Weights of a small transformer language model.
Size: 15 layers, width 256, 8 heads of 32, MLP 1024 SiLU, vocabulary 8192, 14M parameters.
Each number is 500 + 25 x the weight over its row's rms, rounded and kept within 0 to 999. Layers, rows and columns count from 0. Numbers have three digits each. The size before them is the row's rms in percent of the matrix's.

# up: layer 7 MLP up, 1024x256, rms 0.108, rows 400-499, columns 192-255
# down: layer 7 MLP down (transposed), 1024x256, rms 0.0876, rows 400-499, columns 192-255
up400 090:481522519503451466507467524512492497454512561488535525512516526479474521500458496497485498520513519458519503474477515439478521520487487462523531487562513505492527475494498470491463511475524468
down400 097:498517449490531542512516478514497502519533538514505478504469507518513462538515511480493524531446510503533521509529511546539470475484567502510479476505503468512485527511504502515511488520495497
up401 083:466478551469528515509518497530482480477512503462486482506528504471475442477467474490504496502504532505518504495522509515542498488512477523466529481508498493510453539449525509507507511515494465
down401 085:519497521498490524512517507530487517526508482526487499494477498543526528525493554500509525546523487498468522483462487480528484497444523495478477526493494547457494507505541500460494482504529532
up402 085:495503477535474535507528507566508521496549517517522531494480514498519466514476490507488488517496486477495480453486523497514490501541490438482486499489510504467516488546527485517472507490521513
down402 089:515498495507525500515491513504471525470587486538483494483481496503489503467474511496495531473544528501459507541476453488507455500504497525485527482530539489517478532515481483520481508528504524
up403 079:519545513487470503519480523474485479517539492514502467504551481473491488490526521504502455524490511476549497495522457529448480483509483513493497504472480502512481507525558480501509497520529483
down403 084:492518531562521499474505525514524517505538480486504517476476503505512470523434438490487499508486532492427537520457528543523516449494479503509472464531505514469489507495521481473459497500517479
up404 099:513494507487483498485520498466483538523468535530481572507501492537511486475551484471492518479493486579477464412428548506535543494518468508489505487483452532501478472517477476510489530460541522
down404 100:524480525466544543514500508497493481499496481530477537481524534536477515475504455488488479475512508501507529533462512446515500530523496505535519471547518487515455508482475492439472506469455493
up405 104:514488533504496495467523512512484519500492492493501501456518522527536459503503495512481460482524513474508486539466511493553490505544476481509469484531489491603475500525511464504494519517505495
down405 111:520489535513510497487493503453396482508537530483521516531500521496481484496538520493457505475557532460480460545502508491493510482479477536530502524495469476531473494516501535515497457513481514
up406 101:476496527470498502522484515488497516510512538478513536517506512511464518533475478507475511512493504483477490460488494469555430494486458483523504472526532522474520490513492555477475507495511508
down406 090:526463458494491514499540516487503520466502480512489518506488502511509515519477468482480477506507479482539530526517482543488513509498506509527480535446500480491514539495476474493485535526542545
up407 096:506500527481517506533484470500503513445477493520508508524511530485486492464513486491488517533489546486500498533459485509505516517538477437465522507504528492512507462477512542511478519480546496
down407 095:504493460564489471502533531543517485523466497517539467536505484467473482516483514514483512513456461541477500492523462501480495536552499526533480484531488503471511514512470498508485509517487491
up408 094:496493557543500475479496562483493489451545486518504466497524517544507522525519441522499485504490460456509480464527529502465495536526502531478487449505479508486483507521539569484490524496511469
down408 092:496501500500499496494475498485488501497522485466510518537473513468493462507503518498475481501522508565435495514471501514554485535545538485503456498495521535455545528478495473477485433494517500
up409 102:501497498514460454539487478518509487527533512500530479504514531497520514500491494495490515527532506523502501512449499522474549494516475516478460517518499516515516538503516486567517485495497534
down409 098:501488484510489489579518480487521468452501498499514500490486532503546500503495510535501518519482490529524517460486476541509501490462481489500489504501489495488489480557534451503506506519436485
up410 106:495515521512492513493514500524536521524518498446473506479504498498472524534492441464493510536509510527473496554464499489495459505539532504486522474536477504531514487485514531495474507448506480
down410 109:532471509528515491476489525537484503481517518501491464485524493490479531498498505497511527467489472508477476473501570441532564521462438493461515468513561480484461526508514490494496508532483511
up411 102:484520492493518507515523496473467495505512532463512495527518510515470520506520490506509524484493486485517514453503460500465532501528512485515521532523500521491521530544467491505496493487515428
down411 108:523465501511521505522522510452462497500508451488495493479504514529517472546495474470507510504537503519501509553501484467546524506552481508551460539462466461515453504455516535498508509512499490
up412 094:512505529507495488543460518479511495513507486493558478477469479495502493468517494481496421523519569551472479477485506487515498487471534520505492478512511489481535494494530508457471530470514466
down412 092:477503521515497517456506546505482516492517460497484539550560463494510509517502506470537454521471510498489476450563488454518499501507515497486488515545486496486489489519497513491508488523471493
up413 098:490522541588491512513532538504506490450515529499465501482496481515479482511489492506515522469483501467484465504510504482487538521477488481460504473491526519472497483517492520471490513516542492
down413 101:499452475475465479525552471503527499517461475475465568483555509496529530524497450511534492498498508459523468483497483484475498508539493515446530498490496504509548536471540454523506472528537519
up414 095:492482519486522482514518479466474524496471561517497541494523513516471470463503473462528489516563491463462504510498494463523499491494462485460461501563469518489469479481521501536495500513491487
down414 104:546479517510498481513486476495524539526505498487483475474479530473495491549498563490509488481499492545540517500437505504492491483508431504534517472501511520519515491495488466486465490509455516
up415 107:473503542488511484502525534515501464553505487505546518480531497490512494475508486463495464511509463504546506482474491472501491503521480519508498470475524534482552486474535479478496498461505507
down415 102:488516481508462545518482507501548494453529486476496506473522466462507484470549532519490490485521481496499475525499498466472461489492557511487524535483536495512525481523477478475456472523514543
up416 104:505488521485492498490497528514505476523521488552485476476477537502507488511493457473486509524495513509464499494477463482510550505532522522483505433480461501523484501537486571547484516445508515
down416 095:501510476477487488517484441535538494477492505525472477512512445488467505443503505530496467473493487532533530511523527492475453551485489551503446532481541474448501519532467494506518540553478513
up417 091:539521497499452477490505473502520527458461508515500503530496517460520433500497486497516518534503527529463509495517533449510534484504480450508538522475493504486513517534445519422542525513522526
down417 090:502467525501495534489484502508514447526490510514510508484551476500513562482496504491472496503529483518524464487499555508545475493511478534492525488492487476481498523477491513510505498495473473
up418 097:505503516513513522471492447480503493500516509486553508503491508510498495466454489506483453525492496472514485525503527482503512481509444511492527523535496524522471529496514485442470555520498483
down418 094:489524464512485498477477500516518474460495496529526520478413509473516518544475482506525515512506499462501493478493505533516486518523522478541496490501496490512505509517489509488485491519479524
up419 105:500543514490497451489512511555484496531496504519551542496552493522494511519488472479501491459543500481487462494493478519498477511547484508482509458520503490556546458543496519527493522511521517
down419 116:511508488500488506518434486481511501465536526525517493511523460522469528486510495487483484510484493487509492481477541540509491542538522454522483470503500565439513500528437543482465529492507487
up420 099:487475526478530482565505484520520511502523516483517468497547495504444463525471495517495502496517537509495492521479489511547506493492502503487480510487502503481448529489469498495512479539471499
down420 091:469528514486488473487525513508475494465505471504432502477479464503516492489516472541500507511569452491521508555549511440521441498484508551458503495535504515508462476450497506508482486468476522
up421 105:488538539481501486528466479516519519469496529474488496486545475506488527505522466505494490516526508501487470517490488478546535496503452521448490479544471549504439473503469507490483461442515460
down421 096:538483529495527504527462484489558497464508500477463552500511457525501507487523546466498534481548483507515495535518472493484441486531500510510514543495466531506510475492525499517486477427501481
up422 090:488521469526510508541514557498518492510493532499483506484516504487504535510505513515487533492486473497504524496503484450463480487526491466534518530478468502462489482538470536442479461481526532
down422 089:499537482513517532534517495510466488499501515495505467477466535527519515448514478491511495503450509483516482512477506503530534486510506524492482518504487492541463479524473474487492498516471498
up423 100:517512540537472497538512511507527513489505504509441519516552570517478469505499472513480497487522492466513487480501477515460482474489526515460498519479540527531469476497474504503494555486481513
down423 105:518482564459491521490514498491521503501453489561519480514517478464506503505567528527507515509505497507500471490472493499514502474455515509494500498498533495470511513477509494497507464506506491
up424 093:489511514483487500515499513474504474480518477521483514469534463505466506486511498527502505498456487526494464464497490516475476507501522454474550534516531460483470501514508541547522520486471472
down424 094:490535466560491504476508494481516496523530509481478486509471514514494495489510497483500507486526503541549492493506470503518505460523517506499492529469501539495524527478467504475475494511489483
up425 105:514512489494485484511512500500511493469513480504550530477509527508545464452515504547508496504470491461459492525508482520491482491523504490482522468479451492492500507515527503488498472475492503
down425 099:528476484502493500498512492480511466526476486499511515536536462506516505492507501522480482521468509463502509472498548520473451465521497486472503507512530473492468525531515530525522480490486518
up426 097:503508495509503493516514499493494491539497511454525515501512498538477500545456483450518501502452499489508444483521481521503517493520488531487493463552537490497560501502502506485511480500493479
down426 093:481523508509480465539557463538508482492460500504513493519516524467484485494508520501512534529455492488467505495469497506493498547540487476467528512528475507529506515510504470498496486496445486
up427 106:524526484486465524501510459478499527515504537464534518491528470512516493483466481492521512504477504524478483505411553484517505536520466476518521453498515529523524520477477454497502514489508492
down427 111:517492462484501518495531497511502519472509504504537474534509497459491506498520548487495476513526477517483474486521525507488497519485523489475507481504536563494440533486514506506498548510517521
up428 090:511508471497525464525484449521545492491526499519526475434476509502530488514492500523481498508529444474479478460507491527510518519510476563461487506495523508513508475505478519507487494511477498
down428 084:532448527500473522499492504544498489545481513477508489548492499473471510504523521474500472491463541500519523511510510476524546476479512442487551499455431496470512539486504501558519477481509503
up429 102:484495534530492514538514535550490479524533504511452478528511546507512538508488509487502525462508474526488510492496503511549522503502501525478514526489479515499427479537519512497495489468537479
down429 105:497480498488525476485478467500556476512475532523544471508502472492486509516508516527491491537484521487464523518451521495437486520497520475509484503480513507501548513489543489489524559509534499
up430 100:481481513535461466458492507513526442481506507503485505523522512520493529513507524478522504509487536474511463476487484483493518510466489526514486507487483514513457502482534492488496497520476485
down430 097:549483496485490484531454479526507506478499500500518504513472547514518509466499536484502510453505515504516527492516467456478530460545539509441506431484512534468475515517506484537493497514525525
up431 094:487567512489492484502442491504512510559477516483519497440517492497480532475509491542489494503498555508440497508474509461521544506522501466513526485497463495543496512508492505451485498465518504
down431 096:501486505478492500509509524495523467487495515554465525517482466528518499522480531482483493459507464472527508477536471506491507514501526480511526533503533505465493467474505468524501494502524539
up432 099:477499488545504472484451492502542432501523518479539531510508474495501527517478509499485516525504516501475515506493525461519472516500542493495474473549507517478556503496519493532445489470507544
down432 099:511532483506487555504504517502538508512468491477523468504490503436522489470503525444509502460544516472476492495536503497458528521478542507506497491491523502527500520506476501480544542524514494
up433 092:466456537528486529491586523470493473473497516522443507492485522495522499517553509487508482491498475516537492479514491461535575470493491469512536496494491482455497505492462489507510570525522497
down433 094:496518543489462490538506511524529499515503504492515506481458479519519492481516505535480493483534461446508458501449546463482508503481497527496532496478482505489489516517462498547526481486547524
up434 106:499494500531464507508537490472526474485546490520470540499522497506535488495461479507514452520482527504505456508490509507495508499510503474457535451473501547500550446498522487524529541492521507
down434 107:509510510513517484537543529528541530500504478485498538496489547487526533492519505501512519464519511492508520439494512533492461458507496493463486505499469485495465526486464475552499459500512493
up435 099:532510494493509525492501521482485476476499494503491509512491490539513510480537481492495492475592473475505443454501540476515515508491454477514538469479498500532455496550463514535501550506510478
down435 106:519491430511502472529467527452474504539496483533503478540504484539487478528483501498508524501479475552532511500494474521524531534469477483519479476500473513505444518471492508459515529472439481
up436 091:501513530520482464527487495443503513520510527491495524456533485518470503530575493514494493515531527496483515465481467451517541494457515523447512480510466499494510508521492485502494495491506507
down436 089:503485451503477505471501494489561474503524487549493472502494487514517502509459522502489488488496526515520465478500451505459515461486486537515466544509505493473502512502518508499488504511473463
up437 092:512481470523434532485544481488529485488525533503578482487494553511452478488507517494507462515496473518496512493501495543480517485497530549480477494496474519522453532508540499499520457530493479
down437 081:502488517511512488484434523489497503485511489489486528481480448506492460526497459524494509523488528494514543530506515464516497517477521481483513493479485473486549493491494498479512518510495545
up438 107:492514546538483487503507502546515506532504518507530503528524477487493490511478494498479489495442517507438487502468506505506490489500503485491491460512521542497524505528451507513460484478525519
down438 111:515492489478514528485494537481493448481486483477479498510476510486490486512466477541512515454508518527554509500575498538524495524504455471519499487427482461510527550534490509493550483459502550
up439 089:490512491500513458474516479497480474494482550452542527470483534543485488506468489491536535463502438516475499529478536488486533481511508510503488503517465537498534480528542466502533512465514482
down439 099:521551506473502506477497478497511491521457512531497479525507481553520518531465485494486509485482520509491479502517492488530520500449503493530502472470477479484446496470522548506487487543536525
up440 089:500506525524482473469457532496499482468491487536509517481524499526537495467467516452498509486527501472521489495514495486516485550550471500472506504472490499502489484507515473483491530504548518
down440 101:502503500492555490496536480513435511451488526487463479508523518537467486525535487493479561533479486464511520488509492507489475486473533512537532522512504491501485499518492518502481481490472468
up441 095:540529495508508483531498528451486482474473560462516552482497515506462516518481485499530494502493464526485508493464525461456536497501518527485523549532473549507509539508488482472469475521505493
down441 107:503491511500471538501476515502509553504476491473493487483496530549541496485465449492472500490503514502488496509497519524527458470481461460506466472491481488510508475485497519434521547540518499
up442 096:501496527507517506507507485472502487485528503498534507482521473512468485500510469477496499502505487483474490524465531530439528511496524508447501538529511509498459523507477494516518517508517491
down442 095:497506483510502517487506499536490529503536464501523481518487492472488488481517496485477491527515542512523491559472533472518547482516455468524461500499458483452499505473524476485472498495481440
up443 098:481523504528543508537534513502493497459486525462494502506538480518493454485479458510499470508495512496473505530452495514521509480499493461480469510539497525454477524492544484521466524469506537
down443 100:492496541487465455486481505586530493526519528488502500515493506502528541522509471495495506499473515505528513474443503480502495539536487503508584508516471462537526473505491530535512502472516470
up444 090:520475543430473456519506468543515489537520490528496515507531465501546499464502467513537546514499513524504542487453478461515493536538470519468455503507479490515516478486516517515491529478513516
down444 086:490480502522463523473455485505504526466482481510519514480494539478513441491513522510508525539496524516505493512493504487461508540516514467505472485489502476459541515447535513548486467495494529
up445 115:495479507487513500500503510530503432494488501511523486472494508493523488481525465456512519506563532486471466500474500460496450488525484508454519527512461501549512478502480510545509514540475511
down445 130:509486507476491476498519524511465486496483564447529474500518504524473517499539564519500526537519504476515493501469493515496505458535514475483500511452486554461522522486483491480464505509488484
up446 102:494455525489496487469535511493523527547480486519504499467499514516517490489554500444523494522510537529512476505516461491496510509483491524450508467476478509527535494488524485493488498492537515
down446 109:512543479477542498473509510529483490518522468489493527485495440481457481508505476509517519492448514513489489514506484539507484515467493518452505525511507503517482525500455499518486504473490506
up447 097:464522482520502458480494509491493453463501546531521466527494511513508508489444475475508510480526495509487482533463525475521512515472496485486490478538535519522522473497488489505510497449509466
down447 104:483497493498535537471523504468525526516502482485498488492453464504454483489462489492510504517498535469499507478511461542503520452448536514493462510516550499460508453501510490517526476517501497
up448 098:499489531501462497519501499448536457506487507483530475499583482464571479457514476485505492474476513535522507455507480487503500505522472523459480497486505492485495529493517501504495538519543507
down448 100:483494479477546555467506540536532500522489489509549485498520483534484512470478491510500492524492516486474523511473536472505491519468511457510483548484531456531480478510488544508478440484492500
up449 098:514558509497521484535502502521519478486517492492517523467546545491510491500491493496510482485501473498538495496536498491504475490526517513527476516469538490507462524547496503512479447514495468
down449 092:496482480510523530504501507531501550521508513498477497485488513497462535442482467537517484504518501497447490491496464527518519480534485495481503464513526536464494487490473501500484518501519501
up450 092:489498469521501491487467469517516510489511490480506549498531512490537450536538484507485465498500500480490522505480507470464486454548518562512489507516497519520537537514548502428507499505507502
down450 097:536515532484470516522488527456504506459474523513517450514472491495483528531546500491548503507474477486532461487475467528512499481505475474432506449461468470494530493496532557509527477481574513
up451 091:477538509521487533500520491493500484502533522508499490472516531489514479496515478490511491510528545486550498521517511465459496490499521499489473508480484503480490516468562520523465542455498512
down451 087:485514504488463522473497506547551511496525497490509512500487480501439520518493522494495493468482494554454494520490511528474507459503528443471466470519494481526498543530473475487489491495520508
up452 109:482504512508484472489506492565542479535531521510498492516495517514503477513509472540485532513499508547469477511470483506512491502503464520485536511506517494515488487547505498546501550539526482
down452 111:527509460516523514481525508513512503492511488524515462503523523541515504519508510491487489532493511474549440470514509488499504520521513539445504499520471486450490488481505506513494511528506544
up453 109:506477500516452510500465476449517458504518516494521513499513469497513484480484494479502527541525484496484496463523489472467485533508518475464505531555454493512480501523566531478516505492530477
down453 126:508511489526501498526501531492503495481507512473524484450495519494492478521486479508529482527478484498486530488498508537496461506518505483502520511500476491479473507496534531521480519471529531
up454 097:482509512494490506542494481505507530456468521465540517479500530508466535452489519506497477497495472517434519510450521491485429528483486498534495536516455487535528495496510488467455500484528468
down454 094:491491518462504492494500541479523480493542503463498516543499466529505522473456482491485537489525541451492517488553489522490514501448450533523498544476500495509505528526498530505532531458512466
up455 097:500521529482512514506497493539555493465511544448473512496494499513499540493500493523502504501488493541478477547484494523467485528522543566470472489511531538494463492478467488527507458495529459
down455 093:483475505475514508488484471531495482482479458505480492511460528464496510497471530541524523512499536506524493502480472508537481495496490446496495530534470546448507511551536485487509472485517520
up456 101:487487490474494485508507473520498502506469511519486502500526474497514464527511500450509504463487540542471485501460532453465447513536492489486488500492557511504510470457506506510489498500487539
down456 099:495478484496477476480472484510428481478497479541557499473483508511488431522478523475504496534495505496489460509540480478514475510523463511500483490563486537481496522512509533492503516575468514
up457 110:472513502512518497488513512481490528537521480487456519488536535489529451545486484519482506476512551514478476496499541500514510452547478556474482487513519505525464461497509566499482490500542510
down457 110:533479478492472482505487473490489524493509534518478480496542480530531490506496459504502506521504508494482510504538509479532443490478519509536509475454526531457456513483491542484498519510532468
up458 101:501473497524500525489528497479541532532488509485481537474501514475495486499541485496501493511517526546487488501506487465498502473521454539496515457496503519512531462478503498480481490480507518
down458 106:518484487512485477460564479480498513488504513461481466539468502488505497477493537491489510539485521508516501508538501507543477510430525510521487513507480478471502514529529507530460490494544478
up459 095:471529536485473490540472509482508473473514535522520462514552488531495525450489505501517465488475545455444518481471474516519499555502493486480511531512491507494492456517464526517518487488521477
down459 098:521547484541515522484495495487504507470542487507530536520533439507466469463517489526528521499526498492492475510464505486540527491487517472526521514521510493520503472558473515467452447495447507
up460 096:487520546480499524464491516487488468489466487518469502467512493491460480508544469480487498502536528460471465450502511457504506504460463482483532502535489512518498503515508494522510490518517451
down460 089:533478494550521485524478523494464495488491497459519454492519514508481499537474523496514524525489498497535496509456517526489534538552549454515479532481522492454510502527486513501515496476488514
up461 110:505472505503503437479465516470507481534501504483534538486505478534498491448507456544477500518510462470488491518485527516477460547516476520517493443465483511528529500489499480489452500493527477
down461 118:527479486482503492511491509458501466464505511490536502511525495510481484485515477475492460512528524523542500523440525503494472533527449530534506500515513493484497502516501504502507490506512500
up462 103:465479511463497477522541468552531522491522526537483468499475518540501516494494508493500513506474478556485473496495484497507518496492522541520467521514495501511515473497484530470505506499534531
down462 096:500493454554518491464510497524515493516473488466481486520538541509532534476401491519455455510509527511500515446479520500505512498518501496459458530475513506515471501511508525506506526497492488
up463 095:487480519522481478508504472493510499490535515491511467449497537525472522536511464523474504491486492490467499526503505537453524543517497519501570510496463537510456503532529521472525500471480492
down463 100:534521502485549464499481503467481495499493523542474553506517478525529466454500490475476502516543529547523484512505495489542511460471540504484530462508475525498490478476499513448450483520503541
up464 089:517478527485502506532545472506506498505474490460459490494510493482529488506514509536494519517501487540511488477499481491513488507536451488484530500494456536501535500562515512507513560533503502
down464 083:494545529497443505484489520485513504513517529504519565485515465527507472506491492521478478514487476471446469493518515498477512525495507522488480478481515561446473485455551483446488508512521520
up465 107:505469533467459468469543477490522478514504517511496509475526489516500509488525480462525528500515500489523486472502494476506509544563492522511501497509488480514507541501517458557503521511510539
down465 108:519498462449545482545511524496566493463488485427503523535480520494526518476504500469496526453466504487487492488529512476484468467515515554527502519513486492562505454506488526488538498452499450
up466 103:493480501512488549515553491483501531484494507519499539496498554546543496515516482468505481503551525521490469521508486489483545517489476490489516482522532532502507531473501528513489552485508472
down466 113:458535522536553491513465473527490476524516483459543457509490459517474481494512476537501459507463549509486477518489489451470512487465492504475475498535484447487482537536496469454487480544454476
up467 100:496520514528495509524487519506517481501494492499501469480503510485496478527483498472492495487481475488524483498548522478517551523526469516475513475485508499529521553532484532499531560512503485
down467 098:483539523480494490518519521487486513534532510523505515503485485504484493518486491498482477555509514475498514493522489495451483504474531502484557492471481508528530487512520507505492496546529540
up468 105:503472516495489484473483509553524487520481513466498491488543500516530477519540511515491479448557506477549527501503490514487498465485470536522499517516521520521501491486526494492471556535507464
down468 099:515513531485489489505478547485511454491509522489457507490446470470526493498501514488504510477493496472494486494513478525468466513493505486454492508469515496483479487528559529513515497496530477
up469 105:493486548486512471539475481530497467485503511524478471510505467516540503488476480497508478476537500471539495543481538456529507527503490500479531511507533490528461499482518508470511474487545506
down469 103:500518517518558466545459504497501491506499480453494506490475503508508463475491476511496481477490447489491521504471516496484487468503482517500509494526492509523556527447488510518508523459509530
up470 109:498473546531475492508494463517494512524515487454517486496500518485560488500550508486485479466535507503511494511499514492478562493546458521479533491555469530502474539507506520482506506475535480
down470 103:469458485473504463468489504506494498515500490485455524471495507530483507502463494484497545512531481509481480521484478498518506541481501478569476458493514516492510487497509524498503514475466489
up471 106:497469530532527495543536523496494535541522507508499479479489547493505428524486528504507516511492508501465527548518498506475517511521484495493520474503489491490502483523533562518496504555515532
down471 104:509474438542491507499463489504459470462512523498502495467520511492505511494512503540508536511465501492488500507490479459503548535501490512480508530509472526463519499480499490479536517493494522
up472 092:494497476503492501501456537523503465521538492538487456500481547498507490487518524492498503510505478523459520489520489471488520520498513508519521524490484481489487513505506521495451478505464513
down472 111:481481534508514515489503489459469555500493492477517513507507472486474488489474473522495469490490518497542486504453558533508495468474489489473486491492537510514489488450477474520523485497528500
up473 105:511580526508480487512508487506524491507481505457498546485589495513532509515499452519508503518510495495490518512480501518453504499524470507527484489533481509491476501505532502479479491472524510
down473 112:511496503480512544447510458533550523516508495485508495510501479530496536463507481479499465531526501501467502510503495448526500466479526520457497538486509477520492515498449487544518466458481503
up474 102:460510492540504533523504446490548459553555486506493478522537525474533485511502508522478507523513514523504511494476514461498520471502489504475491489488498478496448514545522506490491524501501510
down474 106:481562488437478503507481478492564532508462466474492528483524509475499499479497490478521539562509453513516513492503495525509507517556537516488489522482513501504509498489467514455521525493547497
up475 093:477458518489500481500521479508495533506478465465495508523519520485527512527496482508496443447485487482499500537467497493473477485516516476487516490526541492555434507487517489525526480467471491
down475 090:487473509514476519462505512487484481455521495517469501484456498482524494451527532498484509501498489503528472470524536478538493459494496510479518512469486542467492480500486476500453537501535536
up476 087:508516551489472469516513495475538533508511516523500496482508488499556449510495520511512526555487493532512502488450475509479513476540487524481484515495423512496472455501490492498514481507536519
down476 092:501500491462517495478543472516515491477487531496482505491468475509481488476486496519503471505508512484443491542472539505500533454515465492557487500486540515520540492462504539519497509504492516
up477 104:489486510479498492513457528521515491496503523523519471486529507500452527481553474459499475481545509500503489513506455484522547474500488522476497504483503484525468529538496531483486512486529517
down477 102:534548431479535517506488522485541537504493515498528502520521481526486510501483497469513462485513510447518502533476530471519513518476517441496525513451532482524531465492511512500509523496499452
up478 102:515545503503501490538487473543501488475537484497524479503500503495476483488469482532502465490494535471487510509481471483476525518519484491479488535478486512497462479551516505513467505492510487
down478 102:470504439491499476452509518494471504505556503511481491524445531517532484524479488488485491545520484502514522510504486504499492511506500517484463491530505533508533478495440516496525471505511513
up479 100:517478492502474505448569500489498486508485512520517557425495516495487486524503484506512517545500506504479496433471525487483513476509490474507536491456494494518488487554477543494499543549479525
down479 091:522503459512445519530518499533499487487513518485512491521502514476512522476505535495490532513466465500546495524553501532497523450485497491501498491510439508510481498518518473515489500493508441
up480 108:498490538504521526524539458513498466509534465482468480527552543480515536478490487488507505493525533519517484444525497499521505496514437510512492506520464494520482504483513497550508518518493459
down480 107:507472476485479529515516501502525485497520523469499514491493524545503529491481524515483479532483459529531519488488521507493519507494498533523552473550424479470468503506494482517501495493547475
up481 098:487452513501455483507517472508515507543514534487526511474531531510478487482512516534512515491510457470509463478460520496545541470504497477522511499481469528526503461499507479497486469540524496
down481 097:511486489527480530510518530516528502446499496497446517492507474474501523533484453529464446533520506502495539513556435465522508525470497483523451532449467495482501486501504518511474503492469515
up482 101:506548480468512504526479477520505496496517503462528500474552478516500471477482483507514523490490531530500550527508524511483476527485537456487534427486467524529511496493537518479509446486532500
down482 106:487479493504471501481513510489527478487505527464444489499521506533463473482475459482507492497475462498489538499477482498505507468537479542486560533522516497490509488492507524568481506482491540
up483 087:493497497491444476478521522497507489550487491502485504483536521516543491487553491485502460499518555484497491469515479494518494502509448499499484447499502527497495529494570470509492503536495484
down483 090:497527529496567518508490554513535479502514500534505510503504501522483490544456464493484494481467505483449505501468529493509504516430524499499533523537505465462473459484459494509500477505485503
up484 095:498485531487491514506494496500519501485511548547496455481493491479453502517506515511494485464501468476450482442492538507523539501485497490453507531492522482498463488529470491516519500489540452
down484 094:468537474485485515493500465512509517512503496454530517504519482559494503513547496520505499520475509477531488497504496511518548523485528501507515513483471545521507520473505440496459472475455499
up485 095:502545464561516477476533554523497453508467466506503498519563520520485484500501522517504486474517531528480517497467530477518498513506514501513520499509508517544477493462529524508461544489492517
down485 097:497503512455502514478474531514502530541481515464513516456490516532488527530491494535482545529497523510489486503496466476506517483531541515490516502475482480520531499508510488507472465461508487
up486 092:480491519469449484477474495492520492449493497549520496500486591482518504508494487430495477515537527519461485493509491495524541536483489492462468501528532477507512512508493529480506537510509467
down486 086:506531523520492482531529493461530476532484482484518505506502490493487476519472539518507506516480494475469484497534502535487502449488494500517485533499478557438514478500501514560488508494480525
up487 100:484546525519485525518499483469524524495545511480486477506492506539519496465499495463491502528483507495459494517489481480487483479511522460494475497503515498467523477516545504519501531501537473
down487 091:491467512498494520461508493487541493482543455542520515521525458488511519487481558504484482414472487521487512492487502468528513441459510479504491511497501496486478466498470512505516477516490466
up488 114:485532497490513514521548494460513525467492503508482505481493518499549525512564490504516472505538472508484493504490497443524491501532483487466555519535468523554519547460478512469502511448499518
down488 125:496534523555502521512497484489523486449520485478515518467483502479521495473480503518501459453500507493505538482506520489488499484551501501493495530470483505529523488471499463527530502492462523
up489 107:467544470510471497507524498488501537544477490482454483494497523513480471497495512470515428514473481547542509515527485532483477495525518490505543483461506531510457522513494495549525495506483475
down489 116:474500522503512463526487463472482530481547460507518483496489515537512498501454511493496459512518498501478525502475532518517506514473531469537532508492540541476557500523465487513539523540536495
up490 108:511526495543511492559517488454511480511544497507539497506546505537465520506511477541511487531485492502517491515486463422452514500504501503503515495529474506492442545469498495491484510542482479
down490 108:507498501500450449470486499536494517513507498475511520510462507471493485473487478500511486466501527500537528492516505519492491507537511504473494472493509513494499507499496511552488455498515494
up491 093:462502515498448534432533540538510528528475483515451465461529499495525492498535522477512491511526547520499512510481521484520509515507481513487455468504515523486455518489490545491510495506519474
down491 103:503469509527536468475486509497485551507507511523540521503475509500457511507491465467498479515478508540476526546523501526497525494474485523511504526498499479513514497495507479514494516491483492
up492 090:525510506513542496518489439483506488507524530530510507453500492522497506492505477505503506509518535535490475506496522495519533474476454477496511506546504486511481469465506504466537474507522480
down492 091:522455458520477487472508510508515476476489532463484468538445500535501464528491488528506508495520493508558484481511521497527489476530507522513482528466522498479454457509537493508527505515451514
up493 100:492500489549516478527497513519485490523518531502529471482491507522493554462466479481486503519525479509507486459521455475484518472499464483482517496490506497517475512490534537524499516463504490
down493 106:502482473496476498518523516555530545508486492538477547497491495482540500494502511479487477498463509536512529494535495523475532474502514482469486515455475528467518494498487505510482512475499560
up494 108:483528529487500488484484477492497524498517539462541491510532516537506497494478453536494487542483485540483471500463512508506506528519497543490520528509538500519494502508492483506500507550482510
down494 113:517506529488463546495515490486500509510482545532507509482556499515488526502505494513501521532497499486516528462524535494485515520463510483506491493539502516483548494515468482528513510500516467
up495 102:488492505517544524514507532502499466483504482501524506511506472513516455500528491472514485517491513487501448462518488445467510500489495488492505468555506502497486467479510510538497521501504464
down495 106:500502474470538501546484477473541502460498489502503460480467470506536476552537492502518535535537491519478479532510530520472473468510476477522501493424513523526504517542513479498539487480494498
up496 086:509511503486466467515508484495493501446528526505549485471501491565506465466516464492518481460496459523507475473485521458499505559470499467506466507526476530517542523480529484538461487517490517
down496 084:530471546453540514503478479488522508449502492502497529505546489461491503497505478487457551468495494486534518526501504491508474463520505518522540493500492498549504456510469499475504478490519482
up497 106:510514530505459512508509504482502457487514504503532523451499491495466485496521518485496509559542521491506484502493478450459500520520544493472509494498456485488502534548519513530519535534544501
down497 110:480496500488536517530480532534510494492498539511524497512449486511504552482521507521503501471445503496483495500472513502501522465481524491513507500465553480505503487538508480527529498483515520
up498 106:523499512547485479478538524520505487490504528490491521499498476566572491478511431482510529495531496508466472507515560474497482541514485543509470473483517532506490481523494527530458497486498495
down498 095:498503511497502492504487526488501466495489468525497436500498502491528518506491523514476514470456520588502494528496475472511484486504488538539486502470490533500485515530500532521534495474509483
up499 092:492463511507514489431534502520501534486492485488475484493538508523519480518557532480475465503537513517450503477454509490532504482478494472506525483501491505494476502523435476477483472505480498
down499 091:496508484534540514545465501543528490541473495499554493506471514514479483476531478502479560486520549504503511511508488530490481480464493521474512499487530466504524541512497448494515523531502551